config = dict(
    num_key_value_heads=8,
    intermediate_size=1344,
    norm_place='pre',
    norm_eps=1e-06,
    positions='rope',
    rope_fraction=1.0,
    qk_norm=False,
    parallel_block=False,
    init_std_up=0.0267,
    init_std_down=0.0,
    beta1=0.9,
    weight_decay=0.27,
    max_grad_norm=0.5,
    decay_shape='linear',
    final_lr_fraction=0.1,
)
Each number is 128 + 24 x the weight over its row's rms, rounded and kept within 0 to 255. Layers, rows and columns count from 0. Numbers have three digits each. The size before them is the row's rms in percent of the matrix's.

# layer 8 attention output (transposed), 512x512, rms 0.0344, rows 476-511, columns 256-383
088:122169096142141134096114113084126152145108124131134152096152115113157161115132109149118137106116124145109116112100121132114116117125119115173125129188107119178138110125150092134126138130119167134125105167131142147122124080096147109143125123139144166169141134096176125141149158140130117102134106079112103127145152114102128154157139087111109126144118150138120090155118130162153089135160
080:124138124148112107139127130192148133130140129130134113134122132079131117116141091159155141091158102090110150117158118127126134132090093105115128114135170137133097127134104168147154134129142122117116101131124107124133124141114093133143127118166140100074133135163082079149146104176162162124101141122125112107125145067141109112126103099152158136131120113105151121120148088101157154108115
093:119103134120103145152158137117101156147163096133122120126128101137111090103145130136126138137110147122113128114168112092121089149114152135116115084079146102160118144152092130086118084159143119118114097115107087082165106133107099141119160155159130158141114127109114119073167096120132127127129115113146117138108119118104124124121124109115126145093170143131171089100133117088106130138111
081:134106142138127124128156113137182123108113126112115125123129147104124143132164120154136130126172139122118120116116173113115104079135065132130127081115121096134129136144118148169178184102154097117122171122152153138137136094143135169153081121122127162089094145147102115107115110158123128133125160164090121135128165110132125051110107146155120145127111123126151128140161125148105143126068
090:126172129144104134102148114106160110156085162120135095119132099127151130168153115115142118116111129100150126139132094111139119143130159150135120155164098148113097098156112066140113166142157117118146161167131108119128107172102097134147116139136179095115141113138143142124085123143147142133129120128091094110143112134114153155126115112139111121130114132140157095132130113122171117105132
087:122154086123119121115090129132130123131114142122135133145137136093136129140110126141114098109119126146130138156115126157128129109123152112124157123168104116109167133102146140131123127087113179174099107132112142147088129075131127140142110116127158124109153137113092124156124146172105124107133094119139101144100143135142102115176127098111135102174093088167095166137140152162146054139168
086:129121127110159154144172115125136121158143118143122122143148161132143101115104152124061152123115129118080134100162143154145167153093107120161097123167131098122158175101172146191114115140117136147129153130118142171171139104155156152098110133154133151119114119140121121127130124136108159095137124115134131096110128132111112135151112143117123138122115157104075120116115087126127143121154
091:123108108090093112187155126191091127118144093112091104134133179111084103097107158133099090125121125135137136138169153117160121113106130147105134128104160078112162137135139189108142083154131130163112101130119126132137107143146134142095140138113088078118128128130108114113162124101139132117120180102183165112097086125125107133127140135135134137121151091160123120120102154117117130118118
087:132153107120158128127160141104158137158095103094128142121142143159121137108086135131095139119136157130067103164137118129124129108122121096156140107167137076162128121109156149135147171065116140137153130093140164125101125137145146094164125125123119121111128148104152137150109125147107124106103108146125152157121147143108149078133146114112122104119113133119123121111116136167134142117109
080:121165118129134087173090153207067143088132090149137140108137121101110152105149155111126124145123117111101141125145171126146074140121160147132120130159176127140122149145122149088098080156116127134098060143115109103112095113107147120100126130124114113085130132143086082129144133103143145117129147092107135099120097104161124121119097144135151112126158119128156166123120148094105130106115
084:168118126132115119150145117145111095077136089086112129148136176124122116139093141108105126139153095109137145088139186126121134107105087137134155120130172132116142165122156161148143158113137121133107085166143160142130138110121144155110119107121096126111144094140146116089151132128142165104130150123121145130102106126138109126121136165129138137132115076121083143134131162098090110136089
081:142117122134154147106148130154159123129133133092120128112127130105128124128195123149149091149161144133140143153151136110098121128143133166141136173153097134110147125147134104153125138111114117134147106118112124133145105109140151112107079120122154155098167132088118122122078126172178121145138114128075141151105132108163149104159096138138107109158136088162130127155138128112140128099108
079:093151133122071132131131133196111137153102125118106101170134142130104115095071109100086132125093140149125121143153155114096143158108084148163135109144151102130125106085134177128129119133123124108122125159126145124145129138154076177108141130111119121122104112153136123135126127130170154153144143152171159127086133117138100153119115139107164142113135110121129114147116153088140111125142
091:147136110153114118148144119137123075144141095090132114143134141148176099108056125119088105121108115099145121087133131097101153137161084167106108096155114110128133111106114116160153172131126131121145125150145118137162139118132098164136134159127130124146125117160153116129166138161185092135124146132151098104114136153112099145137115096108146118100120138124126147138109099087125063128180
088:175114119151143098164047122124076167106134114116114166161147102178120179143122147130120173128147083123117132145124163122142131107111153109142112160163121154167113142156116140113125120106148129157108102126122109091074083099100163157120134108135111111139145135157156121097131134080148133099104105112157140157113107136169116167126136136107145112115164133090085105105128122135086125097125
093:136125097099137116125122105173086131117124122122106160153157173135124109104078155140108109121106130144123174163137165132109170128141164152134150155140158115085144110101152174167169139122123120163183121104152110149107138120136142135123141167122118095134156141152117127145129133123124095115116129125166125120112112133144108135159134117107133120130112095147095150136131144166126076149156
092:086214109121119144096134096131161143181100129123141140114139149064124092115126132140111077123087167141106107141074124128140170159112155121161119093191108100118137097129149079145158127155116166127137127108117120164138118136137074111133116147128157134127104137124127151153137129169136137135141121123118090134136128093115128111108135105095114169138102127147124135158074137164149107097197
088:123157152115134125097136101139124140113160146121089138120073131145102127130136105151149125126129139117133162156191142101122137118071170137104154157105136157135123120153088156113103108135156115115102109097164113101129111153133101136122150145156128128088160118122104112112133107137158137100131133117109151174081132118169123147091133124120122119136168084151175118102154163108122150124106
084:117128183133151125126108131113135171149106174146156130112144106157134110136125109137161153141114136120111100163134133162132136129167124149140089109207114116164107140162136134121106133124142133074108154129119130161154122120123122113136121147142121127113103113116154092116121144143136136119148105105137085104135135099128139144141119103109109140132144171087134144117099113108151146100156
101:152109148152115115163130155069133160116131127120146090093111120159110123103170148130150156131130129126142112099085120128137095130106127118099097119123107130149135153141106135082135097115164131130101162129128122124130116126121146144139138099151152128128127152091167125091130113120142121125124111121130111151133115128086153101111122122127136153120134159096127091143105123092141144125084
087:123172131171140132137095129109138128131119158131134101137143139109106071107090127140111124106153103138135115148078161128089143137139135141159132132141115128124118137129110111113128123134124176120104136136122130163114121104143103138157119160126135106111165118134143108130137156157141158143162112107144079137152153129081098125119115107128121129146107108155124137164137089112124084155125
088:142144142155140131118142104110171129164091137154153093085149115157150126148130140120122200129096129087116138098122121137153123135146118132160095116147096118155112144119133063169149163120131100160150189118121103137152101139128140117171104137148154168146135163157125124083089108143146102152110142149097125105128151118139144144110138125128153118130117179083131113123109098146142152136139
077:111085167105170119115128156097148154134119133159144096154084103151144189116188157139182120133126147104096096177116101109152128103121164093143126136137107133163110127132144139111110159144111117147157104102152123119095113125125176092103130143119117120144118141110114140137080157118094127146150135170122127136100081160119121132155150126117113108138103160103103103112066123151154137123110
081:159120125133112131096132140107185136115105158120175139136133119165158140188116150158129135124189166156122128178102096125086128100161120100162133118087089118140115076140093157129131165086119127109114149102173142124113178165145117128120106138135142133128187143101131161151129141132126109126113099149134118130147172150144119120135136128130109121152129136149153133133148138140161087166088
086:117159117177138144162125097167137151168109126097116127114186082137129167095219121111089130123157138100148120104108122150166093096159099130149110145166151127129124153140164105099138064110134139157147109106122180116159132122134143123147140107132139123097155148103113119122102122106116152177118102141091170095125149114184145104104080107127115170131139155097098111148157123143097136120136
090:133090143107157146117140127090145142143100144144153137122107121164123115144115125162219185132114121127102134141148112088141144139133136098102123107144091095164107130156139086145142164137141106099157160100127080165127117124110138094115120132130107130180105127126172147145129117099099106109085102114111126100137087141073158153151140120119108125117107134136142136095073145171160156143160
091:108165088161152122085149103110111128115116150168134181092151122100151125135163082112122122147113102112126125100145116139115125134122112118159155161169134127182114107152135085153126142090145116135136126159114132105092122123108137128150104107133110142126145080117150122116089106148154120090113147091119123111139128124105154111129109107153127106134100110146133090072146128166093131117111
093:143113176097132121087143122179147111108131104138090133122146136109143197155137134113109134155144154107140156130168156157134127096122103093124145115172154114128142130156175163096134132121138107113127114115144118125103120124116147105081102102117125127103095127143132139152105104107161099104121173150111196130128148145161136124111118149159120101127130097108152134098161158140144162119111
078:172194103143132122186078128078134142093140110113151117143132134130106091134126177143137130102118119129147168139142127120143115104097133106122122165107083121156133109098135131119103098103153116163161146111166109155095135099126174105147130096156112092125136126109131103148138141134092120139111145098136150071112142125133119125153115121122134176151133123138095136168101124104117069119170
085:097171110126136130120113081141106110141101139154115141141130122140145165121161122065089150147099124149111108133060116179135124142125133123180157122138117124122160161123121103155118106145075119124136125140102175150108131154135119093156130129105113113178111102155125158137135164108123144122186138130114101128136162149125128148121133114131132117125140149118078117142126156135128130120179
083:100149121127121098155150072172140147170102146096103123151133126151135102123151105079150120142131113109170164125155148107083155140180086177120137152146164112132132110147103111120169115144146095113151103145142143111175130166115086195104141140116116118121130102163162150085145114088173139157134124143145097133099111159168119124101143123146127148067160087142159107080136168106071109107128
097:146123074157130120121129110157078096090107124102104145173139131133144138129073116116066089125151098135129163111131181129117154120132117126139130125118146147098138093094147155163122151121104130159120110118129156133109136084144138119132116126109103119135154127152095132162162148131125128121120137135136123126121167123165114152123147133136147114133144101144086140147184126156104092159125
092:116102102107102121172133098151163120106109104102118068104095159113099073115120152096155131129122147141112147131118174102073171155130112152108160141113144071110115086131076139110139127153149129148135142138158114125113109134156050141200133133133139110123130126128137164081139122161120128155145171178176134124137121103126152140153174152107120145132102085161127117176100110137141105128118
086:158110153120144104113176133095174098097142142134117104138072147156159140148136136114126133119169122138162146177133138145106173145156125127138126166116125179121119103157081174180123187121155084099135147104159143136142134128159130148138127131118122127130091093098133140117114149117096138112102180166142114144139145122111110109143185167188127111157122111123139138129166139121134128125078
087:161170118141141126170053110127136142075098098132150166115125108142103147105113171142090109111165124112116144129133137095141101067114167176136130138120153170111147119112116137125126125065108116139147081088150105100094125129118194115164101149154118092097164151127088112157149158134108108148063094107107158107074139101150149156143127112142129131155117146099111149123123123130143113154143
073:144162107120149147133103138169120110157147119108121104109145100132094140103125123137074123146141165155095137142139103165182140154107155103147125132147133121120158111182140114143139111127108141122151108184161151116123149155118152095127136129170122147130143106172111167150160111104127143120130146119157183085149112099148115126126096122103158138137101115100151091129127155111138129068139
# layer 8 attention value, 512x512, rms 0.0347, rows 477-511, columns 256-383
084:181104081141102117126110140107120137117124137124134108080168147161127117145131106143069140145143131145087179131122158146114110133127099184119125122144123147091138142150097133122071139133132180120091146185165140154132151122137116125099112098094154113174129092082125136111148203090113082133176093155088162165101112175109166125130149119090114135106138133124110099134172134101100098121112
086:144144134126135097133124099127180124114118157107130113104090174098092100152112117115192206127132118116115155150155126162119129130141120179124188193114137148122137116160119094099118155126153132133110169119191126128170133122122110115118113150132140123110136090145129163159086145156138131132120158112167148106168130203111163120169154093110143120119093127132119110146115155101141091145105
082:130151108148196131107114137142094107114111074119147127127134153085146158143142115105105103099142110139123123133139117074139126103087144111082094110138157138113152126122121173086065087134103170172090120135117116113129159136137177097105171129148141161147125148108127135110159151127144150126134097114159097137130145093181111175114101089132138106105154163148038152110104123120103154150149
083:174129124125107175174081134119146105113114147116142125097140152125115124111096173120132111118158151149087109144154133120108110149116089118173126111128095133115115144127140102179144139143106127143123121146123141148113141095124168113109113128111117134170122143135121166143143134126151132138167126135128180119148106111135162098141136166146150141140133141116128124163088122131092106178126
080:153118125128090140142103159130153140162125097114164088128153088148121125126150137100096106099117110132146117116128114098088130172092133079143111107138114118128133143097160133072166104163113145122136127141124168117142162154131129142101100108137123109106110157068162111120102089147142119118112065126123153129127161106117106135106119175125084098106147137113110125098112156116145168123109
086:112136146141120125129073112154132173077154114131085154131080096129168106164132099125186150168106127111145154103119132164118140149114121097131136131121088160149118128166067128060159129127138140142112084097178119126085099128103117125105122091143100145141140102087126073105105084154125133134153111106133156155115132118143114131134101143139104129108101120136151113117135153107141113112131
086:125125134140110167115142152138136132114147151123141152138075125112165092178141105130150151127103164122110153119149139138105130155136135107090147127104133131137133102147152090102085121100143142140155093138157125145146104104089095136151139132120126102096152140122153102157085144141096133124129085131118122114135100144140154129122135140072138157081137160129138134123175099125143147153127
086:139114125138138164124129134157090162118121107114126133188118176095141153148160116117124119154128105140116142113126155115156187154125169152117099114109133134118140128157135134122160090136112145094127165104100115135118114106114135126136108122135126159110144166165138105125147170091110125124143143110119123123126103053171142135128108140123132123137140110141138189169124096108137140099152
081:134068095121066124125163119098143131176140191133121159120079167141106112127129106140099131124109167111132122167120067133111118109127092106124155102126098109110137091151168097121086099122132139112126137109107116133146133137098134146162133131174128105139135117102139139115114159109116138112146160177115109142143118165087114106133139105073149104095167133127120082120123112079142151185114
080:109105127150109178093094145146136138172121104155123109129079173099137122134153064113142101115105158133124147103157108108160099154142120122070090118123116114091127058122147152089124079114125155123144135089092114116128117129131074102110126165137119102123147145139129087155119120171104120111152120166143106138143166067149085110128103108145106116097119127104156113097121106105159163131145
077:152140132085140145116131183136071139160107077170154114141148091107108145114084143164103124101136105156108136128139136136134143119097123115140122087151147100090138129119146133149128174155127079133120156133131118079122182108129125134173112167112132102149142138166145128153130131131145131099110093125180147109140143136082126149120138094099145116141137138103100145102115181135133151144118
079:106142145115135112139092099105148175082132114100189119112093135142129103167131132127152120131104123070151121148130095142152143151140138103139132156114133111140138124168115066105104100138129182118141074103138123136150132129108124121163159158144152101069129170105140151127163076107096136153111131168124082095135142164172128131128128132085083103103128159114121164120112172127138129116168
090:143133116103155145112088120140160138098127120162141149138087112132112121117137155105174157127115144144187190172175158160145113158098128116106152170138131164180113124139120106106164140136148130150141146112138180149129161102104118125119104114120129147107120107123100124138134118125076128132148082143128163118159176098092150146104136111077107102134147158097112139127085157120116140126108
086:116110117123112079132165132123159165118106145135125125099094200156166072093149120140085148126079167108133134117134084120133116129125145131153152145147145120092131089128091163155112165140134120118124149107099136189166127135120129105172112109125100119141090117162115111169138155109151103133133169223103116117125148136130128118112146107098141122142127145152200158108139113091140103177127
081:096125170136109150127156130119130134146116099152160138140064121142177101157160144141128099163130133125120156131118143106121137148108136089101150133134146146200129104160098054130135112112128114134126099141122159110135130118086128142126096113136118166087121138094124114116108124126116131126130130121114141139092118126076120128109137147090138133091139123155131130080105134104163146094167
089:133129131116121129134106141153114107099129130138128130112103137141128140135106144098100141158136089149161123167153108177086124118154114085120151080142164116161148159115109100120151103150139149143125166154163127147098172114124158164145198092144120134126156136119098180124127111107123100129108127124118129110120151156102137137122090107134096099106170097120117145095146142119126155121154
088:111121120124110115163146118115111105146122114114118110072201149125157099143169135147106118084128127118067122088102130170140091138165118183163118128119152113114103109127124103166107180097132105112135127184141115109133122077129116109141089108107157120182123138129146159145119150107154095109125103149148103099148104143114135136148149136173155119159094132104096100152166090114143116098116
083:159120074144141112112107105139132117119118144123049098131174073170090133087140148143098107100141125179137120146104142171158107140115133108159172122133133147128118158101130167116109166186114127134117140134140123127129134080129123149107134106139188130115106131133144154087143099127109105148115131172110147167093105158124124101155127122120154136176088072139126103105157143156139086093105
098:158130066133147103143127116135139125097091153137128120128139113094108107184105112101165140131123121112102124165133128136103136112103138172120188137130128143099118129121157190098109157123122122121106126142151102136168160082143083094112129180148142137118107119108131138129119132166151128116119150139164128105170160160148109121152141091086127108154102114141165146159165135127092103139086
080:143130115110076132099075144111164124104106119094203148121111076172127155091136094100108099133126103113144092151138131102157107129117150128141169126121158099099160137122112139114135099144109120171121160090123137111132138119127108120083146129140184127120112128077104134121163108133121083125086105131133155103114147126152177126128136108080113112143132105148119103140160154210147127101140
084:117110098126133155128132097135123122094126143129096121114170128097150119125115127126165133156167137155125114088119137132112172124132132085152113103129106192098094148134102154123114107112132118155122088191151125158103114077125153132072110084156113158133140104092104126168176176122125176121136145085087135120153121145143132143140102151160120146159115122131109127119112141157090093105112
078:102144101165158137107171119117096093108115125091088141172182153144112107124144183162087136130095119143130101146122113163123134107126116117100085089135117138136112171137137139124137120140133119106143162145064104117136107143136165114137102128114113128097108141151146120094142136082117121091113130120142099134126143079206107100115125141127159158132153119139180186122143081123106121136095
081:094125143126196148135115111134111093169126093098094123151139128118115148120124142137118057068094068083131106131120137100157080139104157187125101153129120143092152115117128120141162142170102130134121122156117124093141168136179154095138116158098167178112096155116146107081119124128170155124150116140117143098131085085146142151147146123165135112119103089108123140147129107147093154119161
088:155131117130152117108136124119115111077118127183167134086093182109126116166066150105165121116113129173084133140102135113090161133117086111126141122117126138123136136145106139134094146154109120140090154162126124164111125133138186152147099093147157146168100115125124128145122142162142141128170146127142085139135140155103084166117150174122116143105124154095117129102077159127101114134134
089:157162168149126140152159099125116127134133154112089110144193160153108193146162108170123123166109118139126163120103130154172130110168147155149126175121136184115093118118109129160107165077147161101139167167161138128142107158135116099145138124105111164103176112132124093125111121141115121124138162153115143149159091156097138117142108127065113161148088132109134114133149115093130133105101
089:141153138122086137154120111147154127144119118082140118139125136146095180105114138103096165170182168167167122145134141155162140134121145144155094117122127106102138127121122161155140151121096134124141107121131124134107131133150135157150163094116109161180119133169117175174111161113129118147099089167128106118148089125127165151117110118119123143184146124129167146208108151153133157135124
090:067132067143123149148146135155085138129120104163091108112126163143159139106123149171092116130095152103063140096100097098152134165129142127133064105112088134129109139137134109154096111168135135106138103184093134125132150153146146125173153126147127129126123149125137155133095137138097144114149117173144092179068146088165089152107126139169149139122099147112104141101128124100126092105155
080:138100142117133127160123143111136100131098165131151155131142112124139127108120076108146137115087092147142104139109114127113133131160151106102158181144125129116115115136109146138161161080130152126104146145107137137148090123142073142126119127124145129125136131141098099089133158102164113111137094194131132100112078149043108151127159132047108135138127148120191130143152125116138149127091
082:117114134106110166081090155118129117123164108150142116137117119134149122099082134128115129151146160143136091125151108160118132143128078103103114103113119113141083127104158151125160070131133116095156137097088132151145115163113182162097135108191142114125124140114120142150120116125117160148140168123139102155087142147130100127112102128205141098089119134124153161135111098153160139145107
080:167129099126117127146150149127119112077130099152124113111094205113151143174130144125108153119087154120090148156151142123143105106089135139100142135117114139122101069132108091167086116122117139122118127141139121145132127098118132131155153144114152129150113116121109112197125111147127120131128163128166133145159174146094114162156102119120148142109137152120111152158126093110129163141148
086:086109164089132149085142165122149137129141103119194141118124128110162114140097142102104133109139115115129144087147106116094138153130125110115108163141117124142111131119093166126138081117107121161110128100066126144117138150121143127144105115132130121125112097119131100138119139137115131151160113101096153104077126097138115132112107128130131113117112181134123135085092130106141191108164
092:123138151143118179108122163118105168127141079087079144149119162117137104158158127140142105146152103146100148122141160148120112132087168167083126086115127145122153114126173094133100109109136142155137144110133122125164137097097114116080122175127130091087132150113117102153134134117122133106091056087139131124133147137169162073140134084130123133135132104157148164099141133133142148115101
088:089166143120129137133105166151099138166147088156072141136182120091149082119138132180110055127110138113107093098121159122152097152133135146137110107147150094081155140104134138132169090118113125153136102174122110106116152079148132145057122137118141116113131167167103148098146079116155121139115096113145143148085126068165150137125102094125154116097123103143100160105146099134121085125179
084:148122118103104084122177157118124131159123159092161118123162165161157096080148138131142129125045107167106130144104126106093138132175096103138168154120146111126105121145123141168131136137142127145084195149108112123131109142150155117125133113144112163128118136141171099102116159072141137121126122187088142130113094126091129145115135134068152103125121129119150098133109103130149109132134
076:073137136099104133115118084146132143116138149156147125098075152104133126123084070136112164145106109118144108118084150149080152145144091141140143117120096131141114122156132109143100159130153119113122090084122143177136139107133089129149155128127156103107112185084145147116101170159143109151138170189104084154124130180109130097152179157136116102092144132128136129150182122116101087196126
# layer 8 MLP gate, 1344x512, rms 0.0388, rows 0-12, columns 256-383
094:100127089167151131113111152126143067148121110122075146132192116114148198096153132129156117130171125127130122117133182083145140152130117164115124147116121116147108163140100140079139164116114106109135089106140126091118145140094138169132104102106132133166141128140130113088130113152135104139130156116113124075116121059098092121110130134159151148093158127164099113135116094128090153131142
099:105168132147139158114087121124135128102168095091151129150138111094132193158118105143128144086123105167140096122140160147114139135158178093151160126166140127146124102119117131143111100122073181122117155125142112118133134084140144123091117145136106112123149153118159128181097110118124127136114103117098158123162093193161149094115063159168114085181129170160096119116129108102087119115132
099:117131147083144111127088096143107157104106143150138094139148148151105139127141121135122130140118113105145123156161127122130154130177161071101102157118125139104097124140166097134125118178130138127147167095123168176138126114107151089140100134126159098107093149115135140132153107124144112113141081115145117113129147141155158091090118128113096121106120102148116150160156158114138152128126
094:143127101114162080149142132117104113134126107116107124111081135125116133140116149145216109117104146120136120159141123168125167105110129142077152142130112135145133109157106181094131116139176150117154132079156141158132133157098127122157124068158158150135109075155142095201122119119127128117101111099187139148111142128126122125138102110099133187076096145164156128104163094097079123152105
103:145140165124106144150146143138152155175134148120119126097121094161137137195111141107129100124124152140176121122117134139138125116146125127147147137135154085134085075162109130130114123111150141110156114134115109146137158142069086177142111165096129166128111163115146159121122125118109131139133103173103132108117135148128111147178155128129146093094122097103110139095143155110126115135177
101:134110086160148126108116103096120142111195100164136157155122113154100140121131119136101100081145102131110062159122146146128139148098108123092157114149077105155121155109152151119087159118103117064122126106101144154123161091118117126121119131113123134107145155108139166123120124074130136152137148129172117186097160130093116135131140144182114164137112110135147141102159136111130101119118
099:140146140150141090151180106136138081090123145149099094122159151131133130144128143119134121110152122140126151102153148164152128087171122108124125119146140153123172132123137150144124107179153203143119119205157185127142096114119159120100162119110153139125147069112120180136108128134137120179121128170127131118107160142132104129168149126161143106116111130110100093154154167127095100143100
097:134184128094119117156119152124121106116116110139122121130089159118119148111112104085143140150107094141164165188065161171147120161164149161123121144107107113150114157126121140129167092150092151112140144141126141139132122112146124123130155076173140153112131144150104083108157160141137128123136127149113099161150163108159142081118146121113133142179163073108124118108137137089159183136126
107:153168178145087096115168135125094141158146102154139157118125141121111131114141144167157169085145072135138107159138109148111120157101148175106121135129110134108172128115180142123143164146133194136126100111131109163118108159127128142132118149145143115105108100121132122158116126068118117097122131126124106088130149127134105105099120082121111123123089152181134148098099135178127104101126
099:139111119133157163095103133109124166145159140103122082130102123117135147124121159079154145140161169122098114117144154136145158102126179141103111098153124142145171154109165121106126138161121119142090148136117162133113122085148141117123131087103083147093150138102158171126110142126117136097107129161159136083137131112140156130138091120152123111107092143151135159117181118165120133146102
101:144186115165133121096149105143144122131128103121143146105146158129145144125143088137131124080116112164097175114123120087098078141126132103125114132115187154151113142130177162142123121160120128135139139097134111150107099109178113136125120145119168141111162132158111147129085118059125085115115111178112090153120124148156101137166136112146156161101175129139119145138155090121127079100145
093:138090096099136130143138144110126112126116149138102164109124129096114125159136104130115104123117109133174126132143168138113157167138124127155144125131118099153114144086113140138098125129111117097135111105140153087143153120149120121111119154118103144153147128133197114137160129121172104124101158164100086065119078164168104110094134144075165159115126115119144135132149095145123135151160
098:143164106099135136167133167119119116132131104132139087141137155090128140164127123087097095132123074091113108095097126147163123137124140148135076163154107123091121142170124100162119099136091164135077150086096094129094111165156136148133126116113118117092143113168129157094118163127136116152155157089158152130099104171131088145132108091145135080150114131148119131098056150110103145159126
# layer 8 MLP up, 1344x512, rms 0.0371, rows 0-12, columns 256-383
099:132129133127123152116092089120146134092138115159172121118145108145133162169116127149145132164140138115143145106111105163160142130119164135144130108144127094121132151120143138161157092117154125112106144106146100091119134118132107111109112124156083122093132103142099113114108102098155126130141167091151124136152128155139139131117142081127138127132166109133084149123126139137121139153086
098:142145116108145111136153120136149160182140128143078149109163134129169114138139092125138070082142127117147135125104120144130122104095146084120122118131150074078095113092132146110161189153153066106145115135121118183133147135149144130127113093131151122107129134134120155148142129130171114127138172157175145115087138098113113120104136118156139180106098144133138166149129141118129136165111
100:068120130146126156110104131122130131103137118142139107133111191102124098142120173151125147174145183144145130138129132149103114176114134109105113135137110133132122156108139151108104094125169118120174119119109138104144138110128106186157136171112145127148130108129130060125145141150102137116149138146123084086078111104180149111148151153147144131105101142078151147088168140111141125146105
092:110117097123135123127122113103106104119103085114116127117110091078117092105098165104134103084120128073166129146150141093117151143112101162113107122075116136125120123133124131096121100125133136146168097133149151152184125106137144188116096129110172167183155103121169133146132127108131149112092146111161140135105130093136140134130132144100122150103149155120125152132162123113098147156116
099:123112078097134138182098119092112130097130121144112173086116120118107124157177109138092150161135091130152080135135148148121115151127134109080114160139137154157132150159171106139072140124125101150130075125134122145123132097107182129123111100076097117121084083128165069154150093074104109111117103128098114183109098136161092119130124135161150120121151144129073122093147162119111162158127
101:117174138138143128132137160152161154112102170132122113131110133106154081112097168142120131136150157143185138133143131099124093110150099130132133159133093095081116142124115144147159084094118129179163134160117146118083124139109186149154136162091127115172124092139147115138112141114112123110142090143096132115102141132150139144163082161101138127121139175119087149115151118135160106090097
100:104112173132144131104131109082098121153166128159099136095164125134124141139157115121121148090089168121129118145109139132154149140123139161131138147113125148090080074141066108107139106152092130119127123125151136158124161111134100162108101186139119124095153136057146079092081135129126117123135138082136156126144117123129170066132072117161102144128144133112179113090120142131142095131143
096:093108105141157128149133124146131113089160116125132126133125124130097154065157180130115127133115124135099111133120131143120158154153079148122145146139113121096096124114150159126155140106109083109140113088112176134153122111095103158125156131117115132110120157064127132098137130105155111110139128121128126131118169121102106090118132102122151113099068104135108155131113100141177128145123
106:099159114150141138135140144106085128090121133166115147122089122122142069105099104149185163153126109099132128104128119122107164112166118143102132110080132151121100188110137124144108110108133157093092135100137091159164114141164115129162131130121120157121168131164107132174101169126106125128129138131149108128149144118147085131144165162157110162138122184161076156115134140163120175148096
099:127139139142130111104134126123145159095129127106117124092110116156112142166111127145158171137146143151108085122114108117118129151153148093148126094131102133134168153147117132133082106138112122087151136107148129100160122096164165110135107130155121179126124102119089142114128108138084179128137143113076104155145163122161123159146144127120125117117083142163155126094122132120140133126095
100:120121119112072119123123131115116154090114112119113128107159141161122123183129141153102141104170113144127148111121087112149157134172059161123113126126095161110135143119146108160124151122116154126117134145135111124133148092115119129165151108081082108138165116120113141129121123151123123163137142172179156166144137180113130177166152150144136087125109080140152129132128114103104097096109
094:125186155155114119114125148141086111177141145111170151139068121118119148105068108104138106116104146122161134157132130104074091099121142124145105145103147156122087146145139128111119129192123140129123151078118095112144148134143066110138131115125159077089093139107122144108138124123134154112157129111140163144106146142145096118160160119124122117117176089169064162128144129134122144111154
098:192106120123135116147130118139141124103126167107126139135095129123115162093085122149121082172110104165152137185133183138111125141124152146127165138130134126142121098137147165109132151152161083107131084159084140143142168150127076132105137168160134138127131130147102119097160091122114152123118088104100110154189141094151107112120149117156134087127158111130123148131148125138106113126151
# layer 8 MLP down (transposed), 1344x512, rms 0.0338, rows 0-11, columns 256-383
098:164171119133135164105140123129182115106138111128072143161173100143139106116127101083141165139108125133123134143150177106119122107129167144148182086114150158096110156118148124127135149142134134125101143111107126066131122154113104093097122158122136133164157146114161111114116136148146120129129142143103141147131164141101145162162152128144130130112144108093154155081097107122135157116156
098:165118175119129106193124150105072137160123159118112072109136131124131135099142113119110135150147090137126100160124131164088123123138171128133153142158133145105146132116167140131158123119101090137159122124066140143161195099065151107132146120133136115092170125103131121142137112123147148107119121102131176100136160155148139077124100138150107141122149109114132128143128154134137111152145
102:134117133056126135104136129103093148119138135143116077115135126177129151084126125124110122131106151155100179129137088103159110113141128151084109111124108138087159132076142087110103107152149107128127140105104149156155108097117157143121132087109127120083130102117142185158111129133102121138145143152145132144100126137118104104081114109168103110140135118139161124151158091153090080119127
094:152077178106143122183134126122203145125107116134154119139135159115118143103117136119073158112157113121148153127120123111163080129126137133130110123121142149167118138113164097101141105136118079165139088175146061091137137139138113153134140170089136139138146160103167115104139122091127137136134139100148130143128167132160136160148139163121113095173119113089126095118108146156140097102150
101:179115182130105120130086146110162111125131144139088147129181125174155140153118133149124159094179108108152107114141096156147103085124186132130097154092167128125115136120125173106104150139124141126134106093110086140146152136134141187178127106152134166093110125168150149105123146143141103096077136122136142184138121153123079162149116121133126107110133108114130130155118122139135132094155
102:114144107141133142085119105146147126141162157132104138141119138173131147134132139075119115092140093144129090153115102129112115115135110116094090117134129109113172120116154128186090183157143129132121100122111145152102145114178151091113156112138173132113114121171152158142121117139167127140161171149150161150158163137132094142141115121147154158123128156173098176113151120106129111117151
101:124150098158102079128127147093155146135125120124150161146102132130093153122089107182198098136123134114139129113125152105131138129133110121137129144125095128114156114119115155110096160159134147121126110111108135124107155081126157137113082128136147124120132147115135091132104105179150152118163162154156131151147206121128161126117137143137164139169138112117170118081114159107141181198129
098:142153142147131089156099119112114127130106131117157156115131179127117117142128143131123109138168106131145135153099128128138099143125144111130130116112122179152137143161143103084127138131132110153144161133110120137115139123136086131138161126131136140109160112150114127145149135194151135137131143123067108136153108119147194148139186169088110118166122122118136157150110130128131126131115
105:097116146125093122134108104127117133114109096126116085099121143119111142125124125121165153123160142130134143125099165106141156126154121118116091158121123113117135150142103118144120100079157163127136123133128085133176124129137127092141085160147167139131125151125143149163101153127131124138132129174092122129123096124129116082145116114152144147141142113078135124116116157128101104099072
100:133109135094116131140140147136126166123109105104118117125133141073101126144115178182141143157119133147090158096135167125116125114151112171150085090129127136130134157141108133105114081149163152122103121146102093129123097151113122127112146151097108167135108117094173123129090155183138086124112118116089158111145114158103169088128124126145116134145119157136125140126151121109134114150129
102:139173109153085136176111107139146124094134156113110126110139147170111106106109120092129124122118087153141139155106106102128130073172153107116165097110130164076112117140137113143153154171082126137148134134162167137156111120143169166169138138124133150082127125107107121140139147092149107132154067164110179103128097177133113118133156105175119125130152118145131160134126086141123114146154
095:135104134113133160169152114133124142130137138147142122117141136157135109139148112112082129095082129165117159101161114152107101146118110115137129112132105113131162144150131130083144088054113145153111145157141123116098159132091153113136122112116133141107113114125127139170137142173106128146148137144115117107113116158144119159138121151085141117147136150115131159136136097103147111117112